Weights of a small GPT-style language model, trained from scratch on English Wikipedia.
Size: 8 heads of 64, vocabulary 8192.
Architecture: LayerNorm before each block, no biases in attention or MLP, embeddings untied during training, normalized queries and keys, shifted keys, exclusive self-attention, capped logits.
Training: a variant of Adam for these matrices, 907M tokens, 6919 steps.
Each number is 500 + 25 x the weight over its row's rms, rounded and kept within 0 to 999. Layers, rows and columns count from 0. Numbers have three digits each. The size before them is the row's rms in percent of the matrix's.

# layer 5 MLP up, 1536x512, rms 0.0489, rows 238-344, columns 256-319
096:484466529465522510470457491477553454473531530506474516488468489506463538509498506519510516463483486532496492517487558528502504475529499473488511503437512504518477487504556481537508509508536487
098:513497487469501488495536499506490510486525471481504476483454517507523514508513471514486491537506534522516500497510474490502469515499498450469509476498476541459421502485539532537499512507504500
103:530514525503492480440514532525506526488493513559505549451534487511474518540538447469528454521527537475529477500506488507521543533509519484494511482527523533503500503482507521479452507504522496
098:498490457483511523507468509543500509499460499452486485492507503498499536503517503513475474528472519480495494538436507490500522468484543486463504533552463526525491528450491490511489508474526473
102:536502498525498505493489471536539519458509570491512499498521496517499500488481472531515483516472512519497448463495492523520530500477540493472513521512477492496519530504469544509505498457524509
095:525477490474470520512482496511533493572518526464498523498519528542532495509489531484480519480506501509486467486528489514478517455458500470479493520513519504528533544529452512464486482483513498
098:472534513485543500508492559538484514495503470505466513468518539487490511520512479483478532544470515497510514534497471539485472504491509483502558472471503524473524462477511487490518517471524546
093:549497496478539519471514480464522447544458458473463466485462487485516500526468517528497491535509493473491454498511513498483500485529524533525505467459501495493492528467492521490502528437477496
097:480492491473491509480481488466497506507527521479511493498534470493524536505552527553520489523548485539491467483477511487486509512508510505449503507500461499443518488459561521546521504488464533
096:511516525515476479448510490489573498475483539494492540506516521492555546532507476497502456487484494478544478524464512506459499462490479443507532465510504534443538499558544504501488506489498482
101:514490471500507462485493488510495520535480510490475484503510568508454490486523517495533470484484483512533476541503479484441500489508502524511509481533496505539494508476521496510511504462483536
102:433526490518495506477533516524485525463465510521532513499482506526476511509514460524547502504487545504505512525489554474526488476492497497505522476500520535461511515512512507520493502523481449
100:538516477471484516426469492510525515474503486463526492499480516513509488526469487489489513490505471572509511495535551479520500491462520528507481484491484493510525492509494504512514522498487516
086:524525488470548480497460506496511468454496518423484522524550491457527446503481546504452514480505519475485510544517447495465455533507527479500484491515481465467509493495493464472521477513536539
107:504472465460502570537547499552521515489467478494486481482487480512521524477495491501476532540463457507530484466479481499466514533500497516480509522468467517533488446496482516512512521507488526
086:481528470494508465488514502513479492465495521543562500514539508495524528516542496507486508493492485553481445474494496515430537538463507454546486451471506511501512525514533485495515487486525500
099:504450497483504498511459495517456485510500490535482508530517537474458492523507469497514520528507454490491462489502490562510466493499509483509483497501532478486475555535475505473510549482485500
103:536484537497509543513486477537484514507547518445515547447491483534518503493525505520471526508471474502467464481462493489512487522504544526491508526485483462463527528508543515533508481528481552
107:474463514484509467469471478506510508477545477470501517499460511520508523512475493510504443549508479500507467516449475512522468502488494494537497533488520499512512475466502476478548544540528512
101:517519516501547537465494499507503514525503510513490482534529511494494476445502484490501465503436494515483499502474493479455509482494545505477546480460459506461552520512532498539539487461523507
097:515504544487466455519501498473544498542470498472506501505529500501514530485483564500492475511508491495524479515543526465458478474476458489504542510490521473473470501448543468477465510483498487
088:499480474497528476534483511487504483474510521510511550464517496550507505510539499497518510499459533526502481513434494528472462468491496496491509505538515448531511471498499532505518538515506520
104:445509510491525525510525512500528466452540489539521494505447522508529496542512498483481520542438503504497491488490516484467502581443483493484518524476528465487512516453513494493501494483481512
105:492473514453501481467491514495493502523501528513491565468479472545481504522498524466492504561506490561512477519499470488514522488476487466489459512466501502472541463475507481491529519480510545
098:472509490488513536492503502572558533455490522452481532514492521472503499541521479492512485501485530481492480519452465517454486498423512443509491482470537467495470455494523477513548463487479510
105:532475510523467478469519508452517494513461527498481504460480509512491513513483491484492507510511503498531512456520493489532513508489478472479512486470532519467479478544464499486494536488505491
102:474502505439468488484480492440517462512478525500468487488486512496474485523531484466510517515466479477482509513461521513481430528468510511519477512499541487503478460514501457477484471488468516
099:538450506497467540505521514483502502450497522503525527453466512499516503475491453527497509530502502496518497508492473498486503454498501498478504514534478513484540526552510543494474478459540489
103:529493518480489469468513553478490510509511494490450546462478524493523507500486523516484506485492522475491508461522473500472490504488501485502465486507516475436536516527483517490537488458504488
099:495479478536553508476481516508552479505524488501551517482492505508483528455527557477506479528520507525479514535505486493497472541463523477506488500482480513484512548513470521520534512485513530
104:446519521458525508521443505521522457486501522479495483508551532457509490528506459476509553541503518520507481495461494507520519517460519493453478518526521525517542532500493469503545530519497519
095:485501499521502555509467519502512521515536536497494541500533517499472492460469494471520502479504530501526497470482506481516518552490504533488518503512470504508493443496520527511563499488435537
099:551517501469499549481536520532548510519554501505479559455488528477471527514515540476495485490512545505488493471532531510535530506504512479508472397520510534453504518523534486489547502534472504
085:509464511521465480510470491459479502465496513509527469486504499490496533485504490541486486497505443540507528519460513556453513529504500538488487535458518478504528455482539495489485507502518539
093:485465469481472498468457526547509529429530513504458524472555501490541491490463465550467482511476547512572453486467432543509489520524479493449492532477496495465511495501505446475443463481488500
092:504507510457495511489481507527483478497433522508528519509487513510556516496526502534505469510494525465504526495489501549479512506451514496521549513493536509519559489544529550517498527475531490
092:477491502450503543489528507566531492488472490494474506488481574536501525542507476490506492518505508463525501476480513536512511480505542464499475506484536455456510500477508484535496465506504510
106:467456488496491550451455507547542509516483551493513504509531535496516481512518546497464502487513449515535486552533547493451478539496436496466468504523512485532522484551570492532498462479504492
100:565498540503516498454554514495505472516519510512495480460498498537485533509483481461519477522500554490488442487515537477510477480528511512479500497535500494480519449479518546464544460520540516
096:529516487473486486527492515498525484529525488476492458473494495477542484517510459516523519501432508513477487516536508516504497444505499489496498459490467508492531551501486483524470517460521502
106:522531485512497527523521526513500508505493488512525523464492486513523526478485523520479534498521513479464507524521516535481475519514482461465490501492474468499474499489544542496492475529505499
100:511513533494504506492505544511504486504500488495547492523525539525551505524507523524523520486520500551517501521527473483466487483489505486487506497494474493536566499522486528511505455514478522
092:531492537474477499536516464513519547523489512530498467461481522519482525484492508525460482502505497495514511471487491519528482440473512473501538542502546506537511505510514489512474504454506502
108:482514537487513547503512498500491515503474501521504488478476508526480518475482486496489514576452508468541466497500491468497496524509527456478491514479461503482535472505498480474478477493525537
106:462482524511513485465505466518481531526483510499491463494460520489501513487490522497444512494495486565533492460480536525456487491492527511477485505441485479526493483495539518510501509502521518
089:520487520451464501500488567482518491496453473509494509462513496479494556568519465511500486481502500522509476495499472461457480501554475460469529499506540497517530454515534509514475465532514548
097:508465519472493457520521470538486504498506451507492472495513513517480466486485482462456497521476500459505493496521506511462529504490557505501471488484503504512507518493509494523502497490454493
103:466516502477512493488554528508504511541497484491486480533536558524501516467530476545494497536439520512523534493484544495467491459460517480491484466470471498457542524491550476485538506534473462
091:512499522480562495514545522475541530553491510470508492493509500522485504488490503496496496529523495532508469493508500500497513420521514470484475482556511507474469482471473480474529530508527509
097:469469493481496523494528479522502479542460531485462503502500492511541502536452506527504495479521500511499506503535529545495521505483507512491526459473476499562535510531477501557519512475462518
098:510500478485489477449512475519515443522487526467431527457492511466517516487514501531489496496499459512564510482503486503492502481480473480481582481510495483528465483516503508519472486495477509
104:492531497492477541496514447518510521539503511479514507453515491488481488497480531539486549480501512483524478503496494501484466516427526502485503520502512500460493464502483502475455503579501506
096:496491489507512528494525488564514469493471507469513510499481544525547510509485493486500484507437537509514515455504489496481513450515499479451491463487498483486569525497497526516520499509503520
093:523490491504506510516492479512465506503490517544531498522572541477510503538524526498504488528514526466501503477471441531451481520509509483502537551507529470516499476508498489496515500472496507
097:493486523480509489498499506518524499510512521535516488513535519508515532530510472506515527523500498527541446524456555505492507522494509466491554468466457494536503535480518504506474499512556505
108:519496540509487490488515518538532503512522523460532520490461518470534513488498531492473526493525525528507473535476467483475507477495525502488526454449504491507531496489532535490494511514464515
103:482502495462537476488498527458524502523503477496501558471556518514519493508508486492519524523509498501544479487492525500491483480478481467494519532492529506514516509475471510494487533503526564
100:501471501497494487498541509520477554522445483512488505456459488498476504486538504512467491500528490523494482496477535500508495445440489498502489522483489513497496432495530491517514501538460486
099:503512469491499504507506491506534537474504488506550532491512547484502535487517499519527535488494500544532506509493528509492510491509511478511511489471458562524493450488534501511457488488531475
104:492518505478533465539533492503486507523480543507518494517491503499489490559501503492499520510485487514496518470520487493477464506474473440456497468487518517468526456457491482493510505554504509
104:457500492498499459528526522528524510511492502478492481452487554507527532512495534535500513523466486508502501494499449498482492493492497516488517484511539499523503501508477515544499500533490518
104:527517521513492521511501564472502498471483494475540512492486511532484502483487508510507489500521494520500531498458552532467466528483517485490522513525478472499489495479494517496510546511488454
113:453537496488495525499513504539507517518511558495493506495484517480511491544490473452502456506492503533537439506489498504537470516512466476461499512443476516500517485492490494503503501477503515
090:485478481467522481488530464471516493517531542486536489453489471516502513457532516491498457479526524502481461442515453484513535505505495501502509463520501484506511493517499539497492473458526482
095:533486488451485512507481486468499508494488524519467528515483509571526522542530457493508490490530504561499523467507476523485505465497483487488538495528508490522534521496480502479492532466505514
109:501439522493499487485398510516506462447503544477476512531515526521527494476511529489527489501482489528510488499516512477538536479482499476472501491509536473520524501532496525509479464447478505
102:505475482494497488504525547503460523483506483477465492534495460477492511509518491519477501515538481489461514473471511532532503540472519492501467463498489484526498452519505476504537501453475520
099:456470551545476473522504520558513514469497508507463525533469511495529493496519487515502469492508499522516488483518507511483520511475508500472522499515495467494501480500499467496529492498475460
098:536491515482458528520505474546504475493480517483551549478463483563499512482499478495464471447491480505472509517465542535455536498503502496500517491470524500528482507472503489541521540519501519
096:488480501511502502494521481502459502481510478482516472450478485541512479474480509531503525492518501539485448507505507483503482500512508537506491492521499498510524452504503519501507514503482501
104:468467502478432538493517475505481479510502457497506475498528485463516524483501554535510527518549501467461490508441515511517479524524531482465540494446522469467494496512511478485495520462507467
108:527494518493489505472534447481520494525511506530471572481525521477490473494514497514516494500547494495542510454521535482529493503541533437489533482494541501529476462502501470496478454486526486
105:504478521471487505486487502490514532471525488525539521505494534466529515465511524513538478505489482523533453488503538500503499505478537475462501507475498507470529486541512478513528451534486520
099:519482523477495493501509495478525527479527478461504496511520549475494543515500549501515497513526531508531522504527497511512494512490499507508504529496495495470498482476492473516527471475498472
106:534477516464491473495506514499502514515473524542507526486506505454495473522493478519482528522493500499496455496497513520532480524513476489526531497463512473525533498521475499482521508512493520
100:506466555468507469484488472471457505479536477521542502482462465491482534484493499531526518487514480508515511538524505542476472498432496507495526547485524481532537494553505486516467488449462493
103:518530543475550480448503485469549534495535513542496525486486519536481520502477494492479523487467534532487490507484476540497506493532495499527524500520541454513471528505535433512491547518490510
106:496532455467526506455455508514476498521490481524504492467458491517517571455528516529530479492512511515491503450487534533496526529467553488464505469471507485476491466493505524525476516492491483
110:508486501485531531494488534517546496502525490512474512473514496487493518491465481503496496523481495528482499506460501544486510538503499525486507558489482487510527486477519501476467487489490507
094:478472470487513541526487475474514493465493504505489542469541532534534490484543502516448480486539514521487461479438486512525515481497504527509490497508490473483529508486497525520532495456535476
099:522495545507533552453502514456504481474493513516503506489481489552519518532448538512466498534498531486529481494476507492514529487471472512490476499473525520494479473556521528494524493549487469
100:489490525531510462495522482529478497513492484511514475481519480470516506503479437502509517499487511523486489477504565516485462534499487436490493469552481500476533482447475463511504528433485523
086:510469489535528491542505498507471536497470492490467479458499531515515515466480489521481507554491510475474493533468499517508521513479472490482539533471539465468520516490531468525468497493468510
102:483480513460503547435510494508458512489468515513439539525496483481504485482525558514479525478507527490509465522491528487487487503507515482488510494528489458480511528513504530511529531441507481
098:522488527496512462503496564489477515515498516491547528493509491531543518526528491551480493549509482503509525493507491486475497464531507502468515570497470523474482505485516533532466479491502494
100:539459474494467495483497515448502492478505549496495567490530513489504484474532519482474501561493477496475480532469505521506508487495511489481536514504446464466518480522535536499582475487500510
100:517453502494523514494442497499482467490491483510476440481472478515445477507491490529509523478511542495533471537513521519485536512470544488487478485493494524529489485480513516472499533457514539
091:513486485454513523506501487515439448500541503521511509494444493503510515485480512513524460525514498496497514504443495545488505574525485505488497486477475503526541503455536522530503460509516548
100:464543516473495559465450469498555505508478525505466543540452481516503491502538523523511540504460514504467522475493475500490478539531544460472503490485464499461546503450500515485545490433553507
109:497532502495551476474522509552506488528479514515460495508490511531473539495516496530474518440478488489517494458466515537499425504513476494510530513467501515537503471513535520491491498468523501
106:510497529507495498475478509439507496509481499506467505474464512556513494482517523533483488582507544499498499520534519543437516482463479468452504511515439499498488452494500474462480522503538551
095:465514478461512472492557535488512520477519504481473471504452481521447496512496500495457539526513547527505499475512567477503503451486513539507482452464472494529522527453493483539486512531485496
106:508468469488518485443514504518518492483488492485518561496457492463476518521553558531501506470513480504494494481470466536475495471465512480496531486488515502489498520496534516528532505524529505
096:493518513492470499492482522502522506498509529485527527516522500512497494494513528553466471505482515553518490504464507501462516512551530471487459539468467497476510530520474525533454525496495460
101:521548463516493498467522478488527484511514481479528517478529530466501522484509504470457509527489519479516460501482502539475449501484516484477469490497512479493518465489486490480471549552478516
102:504513514472502504500548538466517526487509544518551521492500525470483564545508513516440489517478492494509540514483502481527453495486515489443485502537493465440476507466504501525492502542495476
103:475488491498514492492451518491482525517531520452508482500542485479479504465496526500512523525509515493551505503415489509495501485470523519460580514532490489522525493494520509468474497552512528
100:481508489525456533493475483519493533525505515496484486459491512534508482482472519490517492488474533546529477492514509482528522504495495484438515491509467499515515455469449502459491478510530509
098:498478484497487499515455490486527512486514484435432499494475531526525498506486499515506481550535541502479502535516507479501482459462483475524516518465551477482524473516522470521551526496473511
097:496483551481502563514488511475485491501542479533492503526506490493503496527519519478514441551479462533485529520456541461525495530532505505455518575496500502463523484512543473557502467478456513
103:514449544493464475509491509557484500452507530468494527511526516472502538521510471526490544527463511524506497533498570483508488537528485496491482401480534515467507546496548493503486498502514508
103:460503509462486494454479483489488513485488502501487530482493503512494468495476505509502480475479510481521438517469488516495432503455518484499495504430489452481481503534529466492539475472490490
109:466454494481516470503490505512448458504495497502507486494442512539498517520470537483506501546483469503503493512500525505507539499494563479471529498521521517487474540464551512483540518519499536
093:510476471480525517480482499510490521472489543467462499512558486472513508507525480551512529535517474524504487510433479510546494504500488460490521506526531492526519456498492535523527494503489510
100:500504532491451526504455527511441507456486491494514531484509501473507496470502518515488507484516517478471476497510518514480504516493490485462519529498536525490465486494475518504520471479468515
096:495527518477485528512484527497493488491484504482510520511512485546480512487520500494484490486508501533512506474515471496497526518538516487511513434492510528514513522486509503525529514477535521
105:508439521483490513491504486533497499478480488482501533461507522550509512478497513506496460488495536479487507496522519536488520507489530535502467452490490497476519513490489553470537517473525507
# layer 5 MLP down (transposed), 1536x512, rms 0.0395, rows 238-344, columns 256-319
096:516500530498487529534510526489488555488495477487484495513489508530533476483512533498492469490540503511469536520485514501491480476461524513459537499462526527539521497496554502531512494514521454
099:498505464536457469538526471510517495471496521530492539500502506518492519499487500470480517529476498473484467472509496483498463483509544469487517487463524546543504538462461502524492511513541501
102:529491543511499428516487521440538476520483494530535502452500505476519522501489511511527474504501524513451511510507489547503477474517482535456521512503519486489435513507517471450487485483488496
099:542478513506521486480466494448465472521446508525546480488542536511516487501489485456536501518515503519529493478466426512498526520475487514535508480500494550460518526473475474497525475533516540
101:535483553517512495516512488494509462517474489510496485529518517474500495498495524508500538536555507508510521471478489540497551513494506557475488453538483534484484501476536508498510490506500498
094:495526506462457519524519553529456476508537511445478497513477490508508481520520561486546496572470498497521502496462520523508527497485513518502537504546485523493452514503521522496533535498527533
097:515499483486499494539495483496532508536509510522518512513473494522496527512503508497472509493481507492486486513522543505527472489518456473520502525470494499527468494513455493464450516527524486
090:507475479525513493498534482475515552554540471529478483497487496498490531550473491531523484472488485500487527512519508480461503504532502483522476497482460494517485523490538504475472515504517496
096:517531494524512459494491524464473465497483445478516523508489496515491534470448499457502451488496516513503491485565525495503499509535511519538471490474439521488490481507488493492513527508546520
099:478500482495491501494469446474498526530549502521517484511527499489514506524533526532503509507505458464540508466509530513444446519495436497512495491511510528520502488552487480483535486520492428
101:507495522502489504491509539505492510526499536511479555471464582492460442498527483532505535525498518472533497512520487498514499497482498453513514477473514508477462496552482467448502498478522515
104:490474497500497521503497533507518523508497474561490516486501510538485513500514489537490530550496562572532511495475511478500427463522507481501478527484481499476510486423457474478492508459506487
098:531505484499512520488513466479481456507504516486497509484520501453474482490527467474517491511511487538519448471534505512490532511504506546520536514507505505527513480507523493549488483514446513
085:493487500492511532455521523529496498526500475552507481474470539562511488471487501501519507503509477504511487465469536487491487442515466511468490492445494497550526492532526512539495512533473493
105:500545469483541550471534482467511505496508532496460486459465473521513524433492504476515494477480480497487511503506472490472516474506518493455490544482527499493486514540500515509528532489512527
079:442519515516465499501469482500489499513478496508476454498492494480482491484505496524494457503503554486518544514471504496518463521553515489443509497489534471486449485457487438480449514512484499
102:493539521442490553528545492505475486515463510467489505504480498485457496461511507514472496495495530517495433483499490469483449506512479512474511522518481502509489460512502465493516488532512514
107:487474509492489531475465473528514504520517500448506523484458515515554521521514511487522495520507526470470474506472505481499513517505514515501499477479519517441546454487509501480473485528462458
111:461475493512544508507565494484500483489481513490510475528532494479530488526519503494530524466473537492451477498540492495494508519494495517524499486501479519515527517465505557506497455504524504
096:516523480495481514505526532503495481466513495480546493519502516452510490484510481494508556483451530536489517493495473482481522516476463477504489509536499515484510505499523503510489463500473444
100:509513484457497470502491468461530480514509531480504449492481498477505513520499531523490564510523470494508461506463528515532500491491476509495496467535483487472484508534465492506470485504545524
086:499446503485463472568464499503534497501520533497522512440558470502504510479523534509486520533470467494459502470485508514495472508529549492477475500478500528553496488478507496525491516506480471
104:479514526498530478537469445499496539530524505492506512473513523517497496485486516502479537491497501510524465494545482516501487439485498499484425508496493482514521510519487479504504507476508532
097:511498513508489505491525507478515505488492489428462520502511511532551439507494540490476541504496506524480508544517492440511478464537505503523482491481552503494483497481507478476528517492537485
096:496522561479506477499510515511492508500475496516509513502498537489485483501522488484453523526473525460520501474518477504527515490464489503487467529489542512551518539579508504468488514492479510
108:490488511488496515520474557502496526506501524508509529518454539534524565520480510527513490540499467513510541468515498510567492508510499494475481496481540489500501457493472513466503472446542551
103:518533496576549525477495504513508512502534479506515460503513456495501497469485482499490516508475477471497441506538520505502519488469522504520522549495461522468502470518508527490548471536517490
100:528547500490480498469523508523462507512491485494522477509537484483499509470507509501524496476461519536470510512511468510464489496490513520495465503498517487557502551541495506510495489485490489
107:490481496488493525534479483480481502487487549528501488489544507496489511514511540535568485461479456436546542481489483474490480491500468499468533468485504468502512525465523455506445525490506510
099:529509527530542519496498520493512518474512535492491537540514537477476458554490498467522503457495473539464544491491489509482506508493488554451482495554491508509482513473540503486498501467480485
104:520535437505487508476491489439513495476485519449541551514499481547512481501539474455513511560504505503540532460502480500500498507495460509528540489531498504465491527491524506480503499552500487
096:472502508469493513516531519490489530492499503471434483541543495502500452489466513548507494515527521501506471508502512544467498489480431475480482498481517510470490488485509524461506522541438453
098:529499491505532516501475518507501483486496498506462486512529500501489542521447535519507484466525474497523505480515513485502529508481553481492517469502512498517498483483444509516433551515513508
085:505466505515512525477517564507496455495520475474484494506506472528497487524484469517455522494509511525476470474526523500495547480476429483479510542510471497501497480498480499495447510456527487
096:485546507516492505502511476491517482532513475522528493520495501512481485513485478430475543534500496487526449478554516486520466492529493485538496492518526495511466465493502460486496501482491486
088:557515506463526468506522496514456483490494501493473494524499527548498469554470502487521483539495502477452520525485506504483510481464457518515513550474549522513521552496473500565515536503469440
088:450487486499522471478498565486504479523510536462489532496469526529452484504502517467548485510509519511515505522515520486508492493496507531524506529505511458496480534529497525493459479552540505
105:515499497483510556517510480480495481562505482502442527491513521566461485467486504506583492481481521492510551477530502511480500482504535490522508470468499464502496480468485479490480550533525484
102:465513525506507431497502537476488532538515461499475470505501485503495518484510502537487534511544504511501511507507463530501440460508534465473509514475525498499496512521453460477505497500519476
097:493536528497475487482490515512526496468536484506483499504517488502467459517509497517507533536499481485530505503488466499473550502497501510520494519524497478493495530498524471495534487499529517
111:526502491524516528470494486508527492495473504488491500518522516529520525480443497486514473506536458508473482495573491510462562511482518470533476519480529495504466506502530513513489485469495513
101:480488503534521467488502479474518502490463505528473507470464523514490505498480490506500516498500543529517513528498506495522486490515496511521506506508443483535461477506533515466474517540498522
085:470500533566546521527499556492476483519502487474535496505511483497470457480487489527520524489506434503506496498509524525480486512489495492487541468489470540484463465471479472496521448520512508
108:494537486473483544539508525494477471495521482509519493471489492508512560518511466487527508479495505512497503452538505459506547522537497496503465512490486507497498521490469464526505495511456467
109:503509474481474502501514522472494472481491469487535510428502512512557458527460517491490504515502470531473491481491505471462464538494513482498533550505504527492491490504476489505507505514524548
088:461445496524518532470528502506513504501478508425500465497516474492462502464473510482477484464505470469516469464533483505495546528477513522525495495509506502497500503520510503523511500481513524
098:536509456536506498497498509528473531460527527553501539498499503505475521475462507549513520495515526491487506519486484485484493447494499492523540516521465441544552519486513507514471461518533493
105:479527486492494495486523488544525481485529473468478495495470492519498492436481517524516506456471494527482488476477463481534508516485499517536551568494527484474499448490519461450455522503507539
091:509494511524527489484476530517484498519511520517517466509527505488483530468515501510526515497548484520492505553521528499531523525521530518459502492498504507452480479509504434493523523540498522
098:515515513519465454502475504538522518539531521501479505471472463493514455502489524478472515544497499501442527509514492519454457502544485523539507512505500549525528504526477501542487511514522502
097:526465514516495509489470483507512549470524510499534475486526455471544474488515472496515529467477522531534500483458548488491557503535535520458501544482491524459505487473505458482498521494492481
107:501546493507485510524482527515518535522437509493496526502526526529506536494520486507496490456509464482501532532520476490516494505489507449475462476482537528521512468520519548512509489494490546
096:483487510470532498514468575465473444439470537501517516492502499480467479508489492483496472526482487512476477493484493504479503521490472503521522525464497559541538484491504517507497461488519477
093:512496527514507523514502495464536490536483485519481531499492514472482518508512502461524510465505508487510530522502496497464535482536508484465475488527538529519534476529535501511448480518504495
099:500500553492478501488548498497477541511462531518516536503473491538494512518517504482495491489524489456485522547515480482476498470518495491506469479549495481512546539478499513506504525522460468
109:485497489500537501479489529525490551503498501498521473509485527507484501485502455537555534523520513510500510508509513482486498508478540481502508512458488526510510499519502511526523470491479482
110:466475502513454502499479533517513480502528453467531494481493520486519502458504468517499471452534529502543537491487513551482514536486501492495495521512531493516525507517514500536517486510509480
098:491494515536504477460476484514506485497505508477501447516525481488490504533496543470530524511500474481462519495490521480545475506546480493481498460514481520455511519485502515481553553498474517
100:458532497507503531490478535521471543514532502475484528487530528505503533471526537501515483507514477518520426471476467494526518462480512497503536522473503503485503499484523495508493477484483464
105:538484516510488484485505504501511512476531508518483545490490459477473529513450492500483505488485477512512503533471437529445517516480503486513509499498519472465536487522503519493518490521477515
107:529545531512509495526484528479511490481500491510501503524511457548462482460509516522488462476529513524510476519472517472516496492500543493527498530493502560423507510506522501475503558508474498
102:491469511529532527475539573510492491511501512547489498532496509498483474542535522497501518515470495496523484478521490461482510489488467557495456467482507510495511526514478461462509479505507462
114:492519510494496503487531466483479446572565466476507483457472481539522506476476512477485494484468508524486542523476496531470474474525525463463534491478495512528501526516495490521520500470509541
086:515509527471503549479473512491484505517473514474503490502526544450513460509512504474488497486488485539514563518479532485444454486514478485474556513509493466456529520521568480498499509505479507
087:575515498502470462564493505496492543535527503497519489510525501523475508452502522508517520480503547510462437519498468467523500539468471446514513533530535479521543540464483474517479467507504479
112:472521524489489525517453501525441476458473479481447562528507511489501479486524476525498468495512507516522525550503517457532539537527509503527503462477518527468512494510460484528492489491461535
100:539471474507533532521494488459542487535480475470511542506517472460452550542475511487509507505499515518520442493501462513526506485501535505530504559572466538525517506486557488499501504511512519
098:531536462500512501533518520475505529505512499482487455485472523500478496520517484448464488524514447499509508493445511478542504534470536474485501511438547498510529521478473473497491493543513488
098:504505459517524468522448494502480497458481490520488509545522502508538495514513466529462507490532489443488540534471509533487488483517546490482450472523519489461550531533524476554495500518455473
098:511512495453507483513446502485470544539544500527499479489497517491468500536482501456503498468522484507548473475522492518541504503497518468471520511507512503504503502479494518522522512532544447
103:530518530460510476533539546523528460485510507529522496509444475556500500469485480518501496441544474517515491505554462536516543532524471506498449474548478490540538534506498459570548504537480493
106:493517508469513514516472493491479515467523549534495444509461525519513467440511479515486448503550534549464549480449461503547528532530495488473496522501506519509499519546464475472520470464495538
102:479561492460538490533503462476497511464516562540520540471490507468516536472522486472481504529516514503506494490481473496509565475463527502544514516521503548497516457520499479519492482525475469
097:479473528503514492541507499560517519492507501490491512482542515496497491483502486529460502517502526502530511479535540501525464507498517467492503483529470477502546491535478496497485462462540532
107:454477538524530514487511450455532481528504452503500470452527505522524471509487464481529468479469503503494481508434501488487518482547512494511524486508520454513533506501514460494499504525530514
096:498514485497481514486498541484534507498488503513555498509510494513498520531519518487473522474502515499515517495460478484464558509511494505569477513481532520532516509460494449504492524518493512
103:483508488483488477487478531492477520504523493524541530421503483484489505491449498433494534466508489460476515500485486506494505494456499525487502528487454495581515501525516495495499480478467487
107:516552499540493509502506470514440480493506527503509514544494472495546527485548526495481519520472456446478476496500480512488515510477490491497509482474537520503479504491509516473492520493483520
112:478500521500506429503504508496486444471484452489516497492465516512491474502527490494479536491495498493475463511490509525552518464524482511525500482473502483545489519459544540505493488476514497
088:519439537484510466495455483493529481524504489494546480498509474488504487526483512480547513510478478517496496504468493518502455522478521488522497510521488509519512532501476519516537521492543494
103:509514515523460514490460517496519454495546499490495491496469524512485496505490439529543515519474471516513498490489498489467528503494498504539455497520483473472495448451483523502503537513551500
102:485515475434511524471498494497460490558530452541478507497567556509489494508500493480500480498505504520550506490507508494511536505495507482472513513529444536520531495506538459493513526519514508
082:540466526532486510488539507518499500504517463498521492477492532487479521440495478494488509505486503509495509510461518495484508482552514528543523475542454515482475535531485512482478503510493561
098:502537492506465492527500464447484497502546494457479488506488464460478483521492484538492483498508521535491514495542446531467504491477543499500509511500504449527522492522477497473508463474499518
100:490488478473448514458531516493490495520520485516527480481507518497532496507516537468493528512484421499483475531464480476487494487461435515489506522520523501493539546510551499569491484483476467
102:487491475467492518521520555518454542478502493500484517493475497489497472495560486512525501499498485532492489552489476499471485526531451541498530499494534515519477464540481500512497530436447491
102:455502463530522516467479522514458490540492485488533478490508479484508484540508490491496503478514460508515492467507485483478474503507488496476517498500479471494513496447512485482543516533528504
089:490455523545480462548511520484554521516505490466473529518468472504486483498503505502497507485520510498468470519509465538502471456531468462504481531518529468503492482493495506493524502488474494
104:472506487485484497457501470470503507478495498498526525473483515491507478466516524508536517526522530513450505537522496531494510529523489511520496482477508537495500489467546498532561531522477521
102:450492486437536502525459518534493489516475484524515536531465476479489522467474550487537494523475491449517508515436491486503477493501485503545503513500515503501514515485540524468483505498498463
105:523537477514469501482467551444489541495489530506498503494545531482524506489452498524501504516529489499479506533503494494540474526476503482511530478532495515553495439483510586489525535530480506
096:492477520531537463505508502518475468523503496497516468460522541503566478496515494522458484485550476494509559506493490526486499484526496457519506516524486530491535491513473472503451517477506487
101:503521505466488480505502514503463515475472539528497536484484495509467513536488468525545535479490461540503499467497479497489568462507498549516478501553536488480487473495470499472475482536518534
100:490503511516515506494453508510493484521486525459474515524520474546523505507482491464523499496506528503494490486473516454499455494502522523516544512563467510489518524525540503507485505506528521
103:495495509530476504500535500489517509498501513486483520475535451498499494462498477477457525506541509530521525490548470491498510501485489514456478492507488493471527483487504550447478499512513497
105:490512472500501513529513547508535494482456467552497487453523539497482468483490462459499497477522495498498518556509510483466503526473463531496554517477505472526487517474482481546497487537507495
107:529531479504501471514490514497488536520479541516511501520497498495471471474490495473486520513514490492504505519503503488525515543540469503478532467518553490537521494480496490449481486518484518
098:505512505508501497501527487476472534527439527491518438482534519496520550502482516487508505514509451529472459466502517513501549514486516480482485503479525498517460512472520579502499464499536536
098:497467486519503469501481532513520486543509501510473498503538510472516506511495503479534484491528536497457473480482519462477505453494484478470474532520528475520513534497504487521545495497524507
097:519490511485471465475509501479474469509495498486474484512502486476534472519489471487468506545519465495552487471470507521498525474480521538511489529486496515532489472505502474523532485510514508
106:522477479468519531516511492478533510504533442520540524450463495496492530507520501515498459470542471464514516513499507525509534496537526462547470485484491501517509507515505521520501494535506488
103:540493479472532482484538491486473497463497514531518528504479505549520534518483552486531529467510474480498484477510458520511496546467508513533524482469534427520488507507507493491500475516516476
107:466512481505550500506550481502501536480508528499505565497468513496478479467484495497508500509486521513498481448500512519522503507501480553465516486498468452497531510496499499483496466490520486
089:519493506490484506501489501487564501527484498495470496521522520437495485484493511464461482561525449507481460520474490500538482515519468497477524491489484493514474491502505508507504493493470506
099:520502498469501501518484533523504492488488483502533494495513536452474479514531525499451506514481537502507527523490483496442472542502494493537496453487523508499477499493579493518517515511503510
095:499445522474500492476487475469489477520520520499463508497478508452478505531502525512505509524543522446470512502484467507494517502499511456508506478513491497483480530528506529483481503468551497
107:487519572486516518512489493539449549480512476511503506535478475508528500508459511488504500465476502508534478498507484492531495512502498493501481472484458501494509489470501481497516513524524506